{"num_hidden_layers": 12, "hidden_size": 512, "num_attention_heads": 8, "num_key_value_heads": 8, "head_dim": 64, "intermediate_size": 1024, "vocab_size": 32000, "hidden_act": "swiglu", "norm": "rmsnorm", "norm_place": "out", "norm_eps": 1e-06, "positions": "rope", "rope_theta": 10000.0, "rope_fraction": 0.5, "qk_norm": true, "attn_scale": 0.125, "bias": "none", "tie_word_embeddings": false, "parallel_block": false, "init": "uniform", "init_std_qkv": 0.0315, "init_std_o": 0.00642, "init_std_up": 0.0315, "init_std_down": 0.00454, "init_mimetic": 0.5, "optimizer": "laprop", "learning_rate": 0.00127, "beta1": 0.95, "beta2": 0.98, "weight_decay": 0.06, "lr_head": 0.00245, "max_grad_norm": 2.0, "warmup_steps": 579, "schedule": "wsd", "decay_fraction": 0.919, "decay_shape": "linear", "final_lr_fraction": 0.1, "batch_tokens": [65536, 131072, 196608], "max_seq_len": 2048, "doc_mask": true, "train_tokens": 1456000000, "max_steps": 12168, "dataset": "wikipedia_en"}
Each number is 500 + 25 x the weight over its row's rms, rounded and kept within 0 to 999. Layers, rows and columns count from 0. Numbers have three digits each. The size before them is the row's rms in percent of the matrix's.

# v: layer 4 attention value, 512x512, rms 0.0724, rows 267-319, columns 128-191
# o: layer 4 attention output (transposed), 512x512, rms 0.0777, rows 267-319, columns 128-191
# q: layer 4 attention query, 512x512, rms 0.082, rows 320-366, columns 128-191
# k: layer 4 attention key, 512x512, rms 0.0796, rows 320-366, columns 128-191
v267 093:486517466518488507515486517509512448480486500508486509497540502504477507519526520504509462508524514498525506465491499482545530486514500536489531472476440513495475489530497508511471510474530527
o267 101:536505523506510497531496478531494523552466465490510505532503493483495521499470490493502482483523469510473477520523496512539477501529477485481496482517537482495525497482529490492517495529499496
v268 087:529530519514538510495554538515485507509523508518450476479453501485493497518491515480480462517477489468485478460513515471468524496497489531498473468502488485491487530488469522505479448530509495
o268 091:511488514495487460501532511518481520529480471546544479485521480474533475510515523512502517467509530519480491545542484484541485511510519532487485538452517529519501483523516472496494520472533528
v269 092:477495515515485526551508530520485485515529500432510503476538547497503480507545473470464532529510442511494547518505501476531524472500494471478541439536468492481512499517474483482503512526475499
o269 095:480508506499487508464528479503523494495480508485499472508511509552502520467514501503507474504506499509539507500472474477481511470477488520470497528518511489502516494504504481515433507476490505
v270 092:508494516512492487497518473468485479495515466497509466480539497482460480528498506466459427494449515474503515506505515532518517509505543501530456489493496495470524500556508501515521513537468544
o270 096:524513489503466526483516493507476489528525514484491517506483476539503497441499505510518470497520479518484530509505534497507489492471518506509521471547501516506478514510501521512496491526478523
v271 086:550492491488528494545473520477513518521493509473506495526548517493490477500486480511492432522481469536513523534474507489455502523513508468531508491489553480486523499532537549514493506535466505
o271 088:490500516509526504498470493506477511513496489485452478529485514510491497499499495532522473514489426498505478496494496492490540494478486503528510523515480518482521544506479504472485492521492487
v272 101:518487491493474515497467490492536461485531522486482502501523482541526476531515524512467530489505490472485548480488523496475506478479499518535497518511522480496502470483510443531491559495508484
o272 105:518520498517513510480502452496495530546501532500503516574489477504504495487461455512469486523499518476494523527499512498498518492463479457503499521516505489497505496532517516509479503512469491
v273 091:520497471495509542477477456496504488518513531512522502534491505483518512491449504527505505462492509483506442526514513477517556512510514494522510538511522527576494503522509562530518469536469547
o273 092:508484523470513453512476507492480501480480513493469586448485489497490470510520484492472451493459499460451482510500484493522509542505490491514481467460527499486469528498484491477539503527542468
v274 093:510551524477475458575508536499521473494478516495486520446527471488476505537436458485443473503490494508518507499481491461489458484518492470521467486491498442462493499537535545532521501505518490
o274 096:542486519516471473509498479469465537504515445517475510570485513513544477465509453516557519498481478503478519520482475514521514514514498462502530543491518476514517503507492496516499471519491472
v275 097:517484524511472502486497513487501464518508513507482492530481517490467496512557464511529465467520471548498513515484511483499437533497500543519534484489482502488474516532447465497490492492497512
o275 102:526491481494489496489490514463483470486536523486491517439511497521502470486473511514474538482481507485484521507479516473468509483504514475550548518517493521515513507477472489498507545478503523
v276 090:507516531513514520485504506500470508517479505508458509520478478470503474454513514543479507540499505479498523527500487521469507491540510515502483510519451482487475497458453437469506493531508447
o276 103:507483470476482511520505475496529496506507502496507508488492511535505516473490485514489511523534530486529521504497482493508468497489503487499486495494535505521518526527482515509508483496475518
v277 087:482499499503425467513497514479532509504516502470507513465495522515460514524554466491475528483501490517545490495495470544502488484516497459528482494488457519516473503539515458476505504539512505
o277 095:537514500498495508512526471471491495479514501494523442472511497509511532504478539450540555530488490513507504477536526513502508514500504477458518500498507487508512469482513474539472549516476525
v278 098:501526468529538504526496500488487496495508523451533546514514466479495478492527539511527450518526541500542523490474485482442487460493492499506474474495496535518519508486532466501532528546533539
o278 104:468490511503466505500522486520474523521529513484477502552464505503543484460448459488488530456467506513495510490518469499510482534505499496489552505482515509517542507543510513518486499491461515
v279 088:528477539515510469513488487471496536479468522474484507549533491483477505494511476503516493554482503513500476523505524473475510497508510501491539531486479492518548484477466494552520488504476541
o279 093:484460480451539459515483501513514507485492485533455538495516483495497513449486470432456475498476492483512481467482459497499502524509499528503487482514514471495499529476500534516509503519522480
v280 102:504468523507512524488466509506457513484506485488498484522491493499494526471461506462500525465508471463471462491484525525531490483510477567535517506466489499464485495466504490479517499458510501
o280 104:479492467533531510514501527537509514479482484518524461519540539462447505564525500546509513515510479519491503490494503511517495491477500519516516476511506507520523487469521539490486475483497527
v281 094:565504481525455511507493494516493533480515521482494471541477523511473506533518549486466517519461495460495495501505519507536503484465497560510466493512482527494513508482475492466512483502509474
o281 097:523488507481491492536513481497516545562503535538542464502502493510548466475493454467522512514520537503492505498501496523509504509502497573503485507445535486553503481522462484512466515471498545
v282 092:491496550493498555484440505496527463531460451461515506481510466495487520496493444452512492549519497531504535504471499467491498435500475499495507481520496495512528508509471435540476521499503506
o282 095:469484478514485496502508514506529529505527473533500472503511492488516505482485500469480547463473491488469487486512497486518486519514468499486523521448517507498497518501537465508466501468521524
v283 081:480519486467574498513514493502500462477491515479538517522526474491463462502497508501499485490486522488539488501480494518458507482521537493447540483474479472462478474495501533491458504508500546
o283 086:518497488505473509505500471473469480508480475480488483554453532532519514422463498500525502540515492487507509475484477484499446474463458438488489490539512486483527487510505512533535486519487495
v284 094:499504495513504592463479477489459485481500494512515509544554491493498511482462518506444493506526499451509482509515503447454500472514485486535487541512498518473529511467501481541490535535490503
o284 094:462497503503509480496503511514518496518475488475495552472511509470447518490512525484466516509460492468484513506522472510528494504461505458444489509474553523495461521530503487493529468514504516
v285 090:469507521499528466491508453515543471500471500512532520520481482488521505526512508464515543565481529511466483462474492479537510505504484563452534523494503498500488511501451481536463480478501504
o285 092:472507486478499535517474537469518462507529481527472483521473508523535538435464498503449505484521496504487501515500500494444521519521516472540464517530533502502485524493473504504502502517479498
v286 092:512513484472521498554437519503526493519466560477515500513490522523525505502536469508436534496483465492515490540445520506522478446492497515545494502513485517483480512508526518486500505466517483
o286 096:477500485505508497529513492477514494481463476515538491453550514462475544442521514463539495520484457515518505497527457529524524491542484470528452507462461508528524514475524490502449509530454479
v287 097:499501519477509516553506474543481505439519480472502469537509491503509511510487515467524482461514481489481507498499510526518483544513494503551473476504497520524524481532559510501506531502537484
o287 095:510508507491534496492490488454497455461505451479518534453495488470503520518508493462506501484523496495512455561516496518473519509517517537552533495516530509526454539531448491498488526500497528
v288 096:469490507497511517482565479519478502552505524518527473495507503461527504499482546481538536497452497448560509497513521481552495487506513456467475492495481461453508498498443529517476496502538461
o288 098:508527520490484486480483500457520517551479501492484549515457520533480513433521461506478507505528452470485458515505455504492467470479463496513450467517504488487477542532494516511533504488495522
v289 086:506478440488513510518515477482499487492515460506491465511453521544502509494486490475530489497501489567496516501510506463482477506477489508499495481512495486460506510498514530477489500493498470
o289 088:455522523540507503485498490516480498504487532498490519488497521477507476506500507525526492469501503479454463504497487494517505479470541529554526506475474515505470524518499482478484484477534516
v290 093:508507458497524518563490473518508479483542436507510482518538511541479505518512477502480468466513500476495518492504489530491506504506503482530507504520555472535495500490476555492529470470535502
o290 100:480487546518502513474494493501478454514545470472507507543477485493488487507505526527552482493485483503518456519514476489502513513515478465469498526485489523505500475508510446509493508505490501
v291 091:498478491514522493505460500533459480522465471489544481500537513437489530520492510479480471536519491487505524487490498524524492457500485473453502462510516488500505507461504531484485490479473506
o291 091:494511508517514528497503543517531510492485464487490463484530507479524514495507510508499503505504487528512507516485509502448523473481474480482488498514523524499496484527483476494456451530463508
v292 093:534525499506503472508493526513502516542507522469507527537536485470462521491503445534447500504479508491491527489525494516453494499504475489510502511523487503508481485565482487479527555533474493
o292 094:494506517499493455474492529464502524486494491525515531511522513502529455505480444481518529485455541490516506499489530482525473517503485458456480461519547467489487528508512505526492466523496498
v293 090:473500523493502504502484484481480495499507475529535505482537494478496530504470478470496493469491531561567513470532496512542500539510506457459507505505502494490483494542489488462485482481477496
o293 096:510503473518522505505477522524510512479535476508489471475507482503494497495499502477483476475432502500509481525492523468478500489452542495537509445534479484493481477501477515512469472509497495
v294 095:543531504507515460470489486516486454459492532528542546550453489502451450517500526484460543500534512568515502524491522533487517488500518488505508515485489537532494495510490500497485530481489500
o294 101:478504434479517524523510504493481501489537503504516489530477483570512497403468503468497448540493528512487549470507467466471474532477500472541532500507493501515526490514462522495488490503473473
v295 094:522510513518525489517495476509495533421479486484488487551506509490494480432516527488452549475480483513488477516479528488470513513522502482526521524512504480518495501491484483529508515472526479
o295 100:447478491469529508506474514478530516500536459511514501519503513502471482434474455472458505550494495500531527473500503495445513508515510515528464492535501494523497509510453519491467478508462459
v296 096:483506512539523494523512512461438494478510515472455543498543489470524500518506501462518472518545542466492493532503494470501484495470496442488489469519501470502534509476486527498521488518522527
o296 106:489489506501494515465484491501505488541520516507475492521498522482480494487481483510513495518509488477529499434453500498513485494456468524476493523515471479482525495500530523512559506456499527
v297 099:530492485530490498495520503489517502491538504505495488507460483522539510498465524510552514485492504523532480531502495479509521491515524504468494465513550512514469509510469527498495444507535495
o297 098:520492503473460506500504509488510532520474505511507532511467482553477508515539497537520433503491476480493500485503419495529475519529472531573466483451519496525524454513502503491551513514499514
v298 093:490509476487503450527543506507506487509514506552455478479525476508533470500490527523505514473505511490508487478479500545547501551530498449530506538465508514506464509448507517465504445523537518
o298 102:527502509502524513496494491506501488525476493482536487485475517494495472469521518485473496469551457501496515512526534499511469511474544516476508519501497488511531479484482521495485478482498494
v299 092:529489487503483518514494530490491531516527491521507528507539502525479511473525538569495473498510491489493452503457479514469502511516479547504507518494521505530431496509532530484527458514480531
o299 099:511489517495508469500477495519486498473492492469472510473504497501509497585510535521517481518518462508476497506514492488516505518474483489457491520508544501460562486478491492513493512543507518
v300 099:517490513467473519472473480543497486481512485483514476524524490498465488525498541471462490544550497462535549492514499468543490481499487495552489515510522527483509493501525496501520541525546490
o300 101:492513458524468472460514480501485505499472496474505524528495510481504518447475499446509516506481490478480553488523507531497507489480456525480521513519550508529506497485518507494491528494497525
v301 097:450481465467469482520490490503504495471502515502487498516557522522484480522515481456489485515476500475515512474501472496522467478504485496510507532496489491517525484481469473512503497497477500
o301 099:519501506506544525498496479483504534527507490508481498524506507496506577454442508497474521505475495493538531472493518476486537499442498510491473505511534483492467490462534520494470513488500504
v302 085:522521541503469502463504462520478478490486515531480494544518469464479512515510456519526451509493522450504497513509495506495538498504512513510495517483495477507479497474463507504508531476509515
o302 091:502497475492481493497488520488487514519530515495481534524488491514506506458451457497494506514468537516483495486473520486516484502543471488524499477493545532496498516490518491519528461511519492
v303 093:493479482468537468486522500490524500508498498513530510494481487567548516536538517517491463490494511478524464532454488504458491509506521495497522518496538481503514491503479525528502497508531487
o303 099:510494519502512483507451488470479464533487499455473514465480490509485504513528533487515476490500483481500452504473434465523505488495505478464524492444493514494521512498489464529583529517501521
v304 090:455505490463467505451503502473530500522480518488477503444525510496478511467515473527505536492490483534517463533499485467501478508510502468511508515507486486502481509556502526503504491531490557
o304 097:538512522496466484480490527492500504463504461502491468387496486506511533523495545481536532515503476525494486469520517501491502475528517492454477486497532524454485514493509471519525502552525516
v305 091:523536469489484483495462531512473530505532530484453492463517497483477489459498451476516543544473447582511519504524491470499485537499482512482497485505451507472468510534467503433488525513488496
o305 089:484511493512511493495495493471506521448497484491530434486509489507538505505508475477491518505504515546523526500502512473508515476496568507505520495527511493474530477465503486521395489497513496
v306 083:498500497501542530461523486552484505523520421463520531511469481499489521514493463499429500438511495479507472497500513500490526478515513497502489501511478475486502489518504524460480529520522466
o306 086:485502485483496491524482515451457520481453472507496504439501478511507476488498519449483521485463536500533468492528481471447478489489566491472500484463553526528461494518480489492499517491511491
v307 085:507501501486457520451485446496494498533506532501540500508481467470511480509485514504452581495465534489511481525505500502520520478492526517477486520521509517524489491471508516464480530550518474
o307 097:487490478486528456528501491482486511496468521520506518504508498522484495412471473496468499552480540460510522500488492480469489527470525497521540485471525476534504504469495521491533474496495506
v308 099:535514479518504516476485497510527468570514485503515505490475505533516505542544534499528497485480493521455472512500499563508508443526534513516503502537520468535473484518440492469477492502459487
o308 101:527507481469539473494468491481490518513518485536499507504497498534499448471488521542521445521469509484512494545458449490512510511526448495546448472500479507497481503490469491489509531524508504
v309 103:449481511501477539504498448483502486513501479512468470501516489517537513523530467498581503487455534490509541499546506502533483516475524505503492537497511515461544476482481501513505512544517500
o309 108:545493496477530503514511488508503496532505534463479517528490442484471505456459485535485510527498530472552515435489465507464508489535497506507477470529462506502455485464479496478566508512483440
v310 093:529481534496492501554501467483526490516490437484499486502483504571485509464504519527427525487520440509487497535535503501487484487486481514521505505507459478450500489571514533492529502483500490
o310 093:501501507512501462473451500505508462441485468518498506452515513481505501526577526488555512501510500486493486475505475473502504503524519508477464498516499497486499534491458481505509562512500519
v311 089:536520485521471502497477510523497525493503486493473499493553497522475496490510472530472540480532472494500518510474486471482510523497489552547506509507478506533501493461505461515501509539468531
o311 093:538512486476501465485508477496507512485501512527493518456487490489511530507510478485525517519490485490501529494486496510488515511513532503488483541491518478490537467471493525500455533541500528
v312 096:484498523483474489500491501527524488471507538468476511428492508454528517529478525510515494505430477480498535480498512500578555505472513476504507505492502504504492516474509533515496519519511500
o312 099:497505513515452498470496482494488566524492511499517484481521507500492514509513470555503522501520511519530504522493513499498503505565495471505473488497491498508507523542500480501557490496521496
v313 094:467465504488545483480511514480500495500479484522485468507445528535561499494530517542487493480459520476512534481485485495511488487495506457547505525497501479520486496476535487482516512510501440
o313 099:513509506491517526515466503511521481524503494466521524496503557511455563546527528531514526512536461484543487527487497523522515484503463478472433511490429482535537493479530486504515508477477522
v314 098:551523496522493470495473461499505487489530462470482542485521485481438487504471493494495496482514483505541506532513507495511521469500535523462490448530453526516507492512535514507491546503492523
o314 102:507513496485459509465497482468489524523508524524521522521479480494506530479484465492511477530490504515489500494466520470497483494527470470539510473520532489474491498536508519505487495508475535
v315 089:512499494534543448498484495505479503465479515495502518514539505475478490536486563481532467538532501515508511502509499484561514466488488496500467470519512469526495512462442476535469456515512495
o315 092:505495503475464545491492501492531519555520488485483515530473502501483526474482510499495464505514476459499461528494468480520499487512435460486444505450511498483508499504543498496502513479493558
v316 092:526515509519570444458493502486484500488528500486470503477459478478486512487519504513491488484490468486505452496538512503493513499479509573470493510475447497519509494482460545472496485496499492
o316 098:494500474499513482522473541472476472497482517494483470464481495491536486553521471498466490485538539532485501535498509490479495502518554521486485485544488515493502474512497521505535539505463507
v317 087:494523495514526505532500513509487529485514511506535509502519512482480525520523468434492479498520453539456518496533533496545520493488504501527519496474486433534528515536516516503499495453506561
o317 097:490491477506531454481473487513485487469464464532504493482537513473500490509522534515511473469456511506475465521519503512494545486518520468487458502475483531511499494510512477470467512522569500
v318 096:518515489529480475490468503504462465508506474503505518535497461514466494473459494512469464509540516514491516495491474496474497474532488498511499493495466463494500502511458520504558511521521513
o318 098:462508505507505517471474507546496509499495501495484571532503519504487519517515492479488530465469526464511551483490463502521494533451479488463517531475522504480486517527521531504542497496496477
v319 093:533534492505463460476512498483488491452463524539519515496505487460519499517480499499558541511524535492499486537484492486480497514512508493495524517492472542549515509507504469512497511487485579
o319 101:465479470479504516525493485487502494500528513519477537471480539502490505443478488471466491545494481505455489461505486549507492519524476471491493501511485486516547460496459487517495501491521531
q320 100:492480464433524527501490514491562474519522485506528524503525525475539467485499439489513499477516497515515508514481430498476520460443534507516531491543476495502545506489505511448443504489503492
k320 093:525518463507515521512536462501540464498480524485538496474479503507520511492473466493505527497523511477472496469495458525497489461438505501509515467453473501498536511521483504440485536484489502
q321 101:487553494465484486508439515518507456509501457508551485495517479509518534489542473549513504505496514453492478523507504514497516532485506454522455498523474481528512496491474538516530479492547492
k321 107:525463464447474485488525480479545487489467511503505471477478505507541476499484493508478522488483489503521533502458522519506497501477507539480492536465473530468503504473489533527483487477476496
q322 108:487481500454441557487514443510489449502476509531523521490517494483518467475514473475537518488483473501508540499471487514506514477511495470497547476499553528514478494513486474497452521489486529
k322 109:507471494474540493493507525492527542513517497509502506500525485527536486508509466470488492513530464481461440519509480505492503541448554488552494512473528482513509513487521474480466510508489455
q323 098:508563469544509504513488543532479511521497516503486494532468477493429545499513501499481455457501478460524485493516537510516482522522496479484497524534517525484488482472462446505538448502510486
k323 099:530434531505471535505510517518489534506458505525480480518522520491501522493474498527451474526472513533510484506488507456512497500522493489466517544493535488499504481482519506548512516515453521
q324 098:515502473475484471502453505530500478493530534536505524489482496484502510458536484487486517515500455506481494468454482532468484522483534480461451486518495488476512506499440489508474484490473506
k324 100:485446511459513499462492518471509508432493523516487492477517555538523488500501497481519517511528508498509488525472445479492479520447563487498491495503471498522524527491535537505472515523440445
q325 097:512501468479486547487502506522451494505494501462478504518491479520432520445465495472497485479513463499489507516501466511511481492509503458507506483481500498538471485491495494472436456495481521
k325 093:488469535572492504487469518488461522508467506485478537501513482487503525486459488490519526491483472533530477506464503467529441476531525457502503519524473496509528496522527469484464514531457478
q326 098:513483512534478515486510513521544544508498481508482489519505497516503510511471513479533459523507529492523496472515494475475489533512502523501490508511557482505473481532498502504526484535495513
k326 098:484499540502495567545451522503453503518513465537476510534535489528500526512486504510499425529473511507536510503508488510519513485499468545530487494489506459490482475500499489505510505493520542
q327 094:506473506461522455522516512475507501503491507489546487499495511472482493487533471453494523496495523472495519528503489486543514528504498533478515477479464509494512504486470481489532520485476534
k327 100:506547511495552481481512531527536507461506486499523506503514516469515470508479462498507598526548463477428501519535458494496481489487522516500519515513454484541530509453489515449505557505516501
q328 102:521459537492457482517484496508471493509492511514511503509514493478533488483494500477478479470473506504485534498494512488522466471498509521512526509549508506485527508469520467437462452513479539
k328 106:516482496503472438503482467471494517511510514485534438486476522477494503498543489503492511445510483505492516481457504522514499483498481472492497493502482488485514488486453460509504489505498479
q329 094:520504502567511525510467513517465479501509504494500549501506477488483490490495511481491516462506498498478460473509521488524465478509527519520536506539509495501518519493498518499452484502513490
k329 097:491479515475476482536464493485483471530487509474517502516486487509460499476494519516485463476505564479505487436459524491554538505527485524486481483497513463504457496528480494560507476520471522
q330 095:463528542593514498525496527505467490499527484533481514508508487474510467521498488539510518492489464489509502488497490485513448455479584558509517521568507481511499521519535526461517466502495531
k330 097:496509521500491507550508501513501522473492518488500497488484458488491511533475489513517477514494498481532496471493552451489503508513468518468491495502561486482441503532490513530516480466497534
q331 098:478513545514515487505466507480492507496475489490510494490520518507464516525502474480529528529486481511498494522510473506567500527478516493479488500543498457529507549492462531535506499476471498
k331 097:502464528505491556480479559485535475495469535475511473482511514534497536467483521516560527580506485481496511484515453485532541523491486490484499505494497506499494526509470465540454494511494495
q332 093:480488500505465453514489490511471530494518527529535526489497497492478515537513529567540480488490482502558497501480547460485476552535507513480475535479505531493429476471490508479559520527525506
k332 105:513479465533500424507488429513522521495523500522535523497503512502508480512486514504478533501480510474508487503468483493493486493478520534478549540525500525500500531443489532456523541482493483
q333 101:505499479538468536470504461497525505461517520465484484474484536514496476475510481539498452490460523484475523511499482487509455482489484497487517510481515521486500493504526511451507484527498468
k333 101:541500469517511478503498501534497564491523522522481512505464498518483488507472487498464514451485505478467539530526502515472443493464486492499470551513531525499514527481531524461513481502546461
q334 104:524521526515504500523481483519513511514498480469480498529513510496512553523547502532548450499498550487478528494458507469547505511504482493467477514506518504479492526516485476425481486504481484
k334 107:533497526542481479507482499487499514505505507505490512515549502493483526480496494553533469494512547478518495473488488470551508538494506545497435498544505505505491521519483527465494486529477513
q335 099:539522504508477497526503521471503473489471491490468469541518528472490522478494478494500513506527507478478468577524486542492535520443503517520507511522490462492480512502492479543506513477481473
k335 099:502485480462492530552487527484511491500485484512469488535521480529489483483477484502485497496489463479510467557504493523482519538501502501539478487517477464511491488488505532520478491506506529
q336 101:478511491480499516477516515544486511483526518464488475515452575522489526524499509526495506498501496503510504528516503508507459526531488516469502531500505538515514504473505481486479490455507465
k336 116:534455451458525499455510517508536501501503506497502496517497500494540500472504502499434497461481483503507486535461482529436543474427520488527499523530501490481505562479505490492479510498498481
q337 093:462458500455501479450503487485560487506505444522523486508529523475570460471513442498486497485502509498455528491472458515474493508482528487515502532499479520529492507493530494502465509503497482
k337 101:475480473442509503510529500485520464474487501487519465457480520530565460498492486513510504494515532479471520497478487536453509504444511483525492507471494509500523513483498516474524514499496487
q338 104:492485539544482499458548533490509563493505523482477491490450512523464460492494544528504483488491512512525509495512520495530492482527496529482525503476513521488498489507494466505517505480466506
k338 104:503511545551464517508458497520471537490517500528467530534549505492451562510484539502497484506504495534525476524506529458506479506601471498473463494515526483494456489511529505523522466514512510
q339 103:497491499544562529435496485527519477469496495506511485473461480534525503550497514542474430485463490511513462513485503490482513495499502522494510450484422496547518488514480503496485500497544518
k339 105:524472479570480494525503507511456461494491477515508476494489499525480463509492500491506542540466520485514499539463513440491488488507479518463527529544504485512488537535504490516488485463463489
q340 098:468489506476514529455546496491518544496486477489489454502491502528556499500473498544506482477466507455481482470461492489505506529505496506428518548510461488523496532495484484488464525476460540
k340 096:501520517508530519500506514509437484463518540548514524536487485501465497499474551511534494488502530509566482464481532470501464532516505518489510530527495497509466472507473474508522501511465544
q341 104:467465487500498511498501467512463508495526512491493512515506533523477518498508551565465474493488480511540507455480517499457501504519445498472508492482508495516467515510488499475515499476518506
k341 097:534510482573461477455511486502471469471520486500495497465480492460473487466518485521504515448493510505557533496474559461488484473525489457489483508509514521513479497522483481477543494492498493
q342 100:486518537500462470508521545498503515484522507507535507523525497471476493519515502472542495491506496512506506471502541474535493531513490505531481515517482539501475513457510449482480493524455503
k342 103:506505546504520513468535581525491537510506454494515513521514537499501528479522531480499518497469504474543508472496464510494516521496477539476440501473506523506484505475481458431517507486496453
q343 108:466524514511524497518495495496505508502505513464495488549488503478537470508508445493487533476490456523439488534478467510517506480467537513493507481509472482512547508480477501463462506501496487
k343 088:507470468461512482518510498496516537460507483477534516533463542551512504550500543512501513525483440466493498492483488495475509513477531537475471496472497513504534511503491515497459485506519483
q344 097:464503486481522511490491500526528460503493530503505524470526525478586496519483517521468496508504525510473483496508468491527510482474478462499527502518492451498563536500527478495482522470525498
k344 098:488494436503496469446479466501497491541488537494519453474468510505518482473511482494488498430497541497492527482499530507502523516461504470496508476506493482508474497505477477495515505499500543
q345 098:483520537516502526525490525521497523505521536501497515485510498498530496528514516536531478487483542478503496440520513478467499449516487467509529510519528492519497484512511521517563464505492504
k345 089:495508519510476528491481478487490476534509525494512517494517463463495490464534476497564459497456558510514476493482481501516494517496501475505514509518490454490460483517535500488543495488462548
q346 103:477507504496488504496508535513471536481517503509485511494490486470529537564519545490514481518449538501524490435513525502477470484528524517497478520519523505520492467505510517537506494524514496
k346 094:494537521541443516499504496511482490475510512493474514475531464485505492511533483489528466526491528507524474488507508507492488471487507511511501498560498467492477512511507497490521489488473527
q347 099:495453487446541480486515448492487485507514499498506512494510466531566475447475498479431507488449485523516505507470462516510497446494499510499514449480522515522562498485508501493454503528513530
k347 096:508486499489493465501488497507504521480525499478528485519518468527450492516500501488500485493540486536488539492517483487482517468511528504519503473481532536487509503523500471501479484530547479
q348 096:512466450450489457514486489478505459500490505496513486515446509525519524483516475431490502532490478483517494554522469532481483546506517487491516482446486482498530463516469513518460517479485467
k348 096:506457512525463447545510546470501515533473464482479492511501528540460517552488516534490493544531470494503511470518505501576468496568507532492495498457485468496524476536485508535519529503500468
q349 092:471470524508480466515463485481455480497487478509500483490506481469475481521494513515557513516504500503573525507520465506493533533534557516479474500502488449483516457501494527491481528481496518
k349 095:506461524508493486521498500481471509553492475492483499513533502505483516537505532515526489544463457489565491489522469477537487490549526508495463486497491455485513483509491508538518544480508486
q350 089:488476527521508460530511529498454561475499515480542461547489495515483497519497525497491486468465508506490454523485502513541506552548529486489476518452496492516508487488472498545517515480491508
k350 096:487495538561465468548485491496479532503512522493512483540525533510455511542472529510467516528489483506534463483497490469520488520565510481471476514490499510524502493508484500531478488494481492
q351 100:506482539469491495492477526506552509498436518464484528466482503511501516504504510527518508488531516514504511511527472496542520525461519527471489513515490531472466534469502479542461520523501527
k351 102:504480527465486487535464538497519514498500502508486520499473485534502497505492508539533487517518510511518497510533457515481501520472536529490443516461494499486492497477493446532479529500506533
q352 098:475501500551500512540518493487461477521512480499513533479553478463501457528501482571527489514510515499509514465479504458470475495540493508509544507529500440486470518526512513502550475532543498
k352 089:499519464484526517488506446464495463504496485495519526442507492496552464489516457489522482485491486506501502508445444504467493513491506477508563480510502455450485531505512497466523487505537496
q353 092:507515485516510500491504533509534526534518513477493504477484498549518491489494495523481465548481520498464513451467479446477447428524468510488499508532520545496501562523544544463490487538492500
k353 092:549543455548503489458520514513504499494508540488510506474473521487531495491502489519498534500541526511451514488521504484463485480497478514490507533514499534446482534515508529470536510516504524
q354 101:557521453545524521537526453520475529491547523520522521520526510464497498534492514510464478517472488479476509497501514496503495488493511518512503532495531514486496523524487488455466490515489522
k354 101:522547505570522532511530478451484535475518515504511516513508439474512476522470482501490499505468499470500496495488504520528514520480502529503499529510509523511489507531480478402472474544462481
q355 091:480517497482464568504563464475480450498484501506491531501518505502500487508512470492512498485513462538526495520484501458476486474497506497486543499496528497516480515486504498480522501531507502
k355 097:448509480449512539473524459507491446489509490524509518504482456501536470479491475478500491434502539519471509526499525486446502523501507485514520530505529488504486527475503508456501504524497511
q356 097:512473511537513493503504489506472477493481492470483520481563489480496480501459523541459515487482503506483485514495502529545518496506457497532483513523478479519512542496510488517519482507494492
k356 098:474510497477484508516477492506466461489524484502501531510539495488464468518476496466525506463436459511530475524486497502474514535498483426531472510512462487521526509482543506477480459541532507
q357 090:502472525543478472539494509481458524487506488485490493520486483473487482567497514551561499501485531477554528492498520500521485537551534525480465523480498470499504476529492513521515490494497482
k357 092:511461539533475468556487492449478498519493507483490493511511508499502491567501512495535492545444466479563497491478470490538465513544524497498465479492473468507525485500506489490505518491508460
q358 094:491531480458502512480499482458488472477528495502517485509473503475491486498492493450531506517508450486551521481499504493485480525539508468485486483509522477494523456498511508523497500476496462
k358 096:525498472499531504471540499454515478523496449475523496523483528502523512490487539478476480495465464486548526485509481492538460504514492511486489478508510499473520484486525517520515490465509428
q359 102:492496502555536517510469515515515509541517486506530548481511482491488508512492505547490555496502494498463498483509460504542530500489517495519505561524468489497534552511516451509500506504537502
k359 102:490506538524531553490474511462491498491511473510532528464530493495485495486480500505563537496496490527510454523482443525564539497506516473473541534489481491510551511528515468501468498502522528
q360 098:520448511486499451540492496523530512504496497496519516472478455544528491492499538559482511515482443507488483506501495470497485463495513537526479505488492490514549523464519507498499488558521555
k360 104:553492535549510479557468488545507503504518485491504511510495505519499511555501533507513489511532491522510464506512499487499470472479508518526511513502496491495544461492504511510509539535559524
q361 096:454517502507476531498543513520478467501495498481495546432508490501506520471475497542489485532495457527500501478492492430469491441500442500527502501512499530500463516490501502492500485533477474
k361 096:500549480482512513501518485510498483469518507506490527474518488463530552489466514528497506488528500546461543514510509480479503489485440483506543510500534521494461528499497519502500490494519506
q362 099:501487482470521525523489488498481524496484526476502480488451468493490489498481492464504468494496502475484479498486470488485502483464518499515555468503534528482490489508529509483506522484500472
k362 098:532474498455522495509484488489461523471506527499504505536470479476508521483467498516485489546528499503487524510494500507521479486503502493533536482545514508481464507544521547527491503491451532
q363 103:491493495513496527475485514482516458495472563480515533499515491465498480537546493539494519486545499468531506493551485491515502534490511481472527511520498519504495533527469483494488537480510471
k363 107:502516530504532518481476535497521454557514564512484525503490476496532481485527494516549515494535502477522484504539468505539540506462504501539509490514528522515515519511479464470473541496492509
q364 110:497530530528511472508512535505468550480520501518527508511527497452476498517507531514530502468513493491530523430452515461505498490548505492491461550498532526516478515488535499485514476494483501
k364 103:493539513537528493504506479486444518490556523499535497474509514462530506492494501500547526485501510507515514475496477462506511496494512492475510502519515503498481503482501526450507510484449518
q365 093:508466501532508425562481503510473581533514523510518503491490459530504472507470522554533467497483522469541492444461497477512473480564507510466500514488514497511512505509538539490511484527514527
k365 096:520482493564496437553486476491459518529513529501511514479519530523479490526499503505512516530507484486527469487495475505532457485514521508469532494483480481497519494498521511528513531490525521
q366 093:490499471521532539521516486511534481482500480476501510495502521477513518522495507500431504510498493519402507469507539449480503482483492488505533506519494521469483534492475512484540489499542481
k366 101:497504452478511551477502462527535495463489490488501475505462509463561499478484494484473510492521535503423525485476528484472501502453506518491564503519516525467486535489478572453498476523515521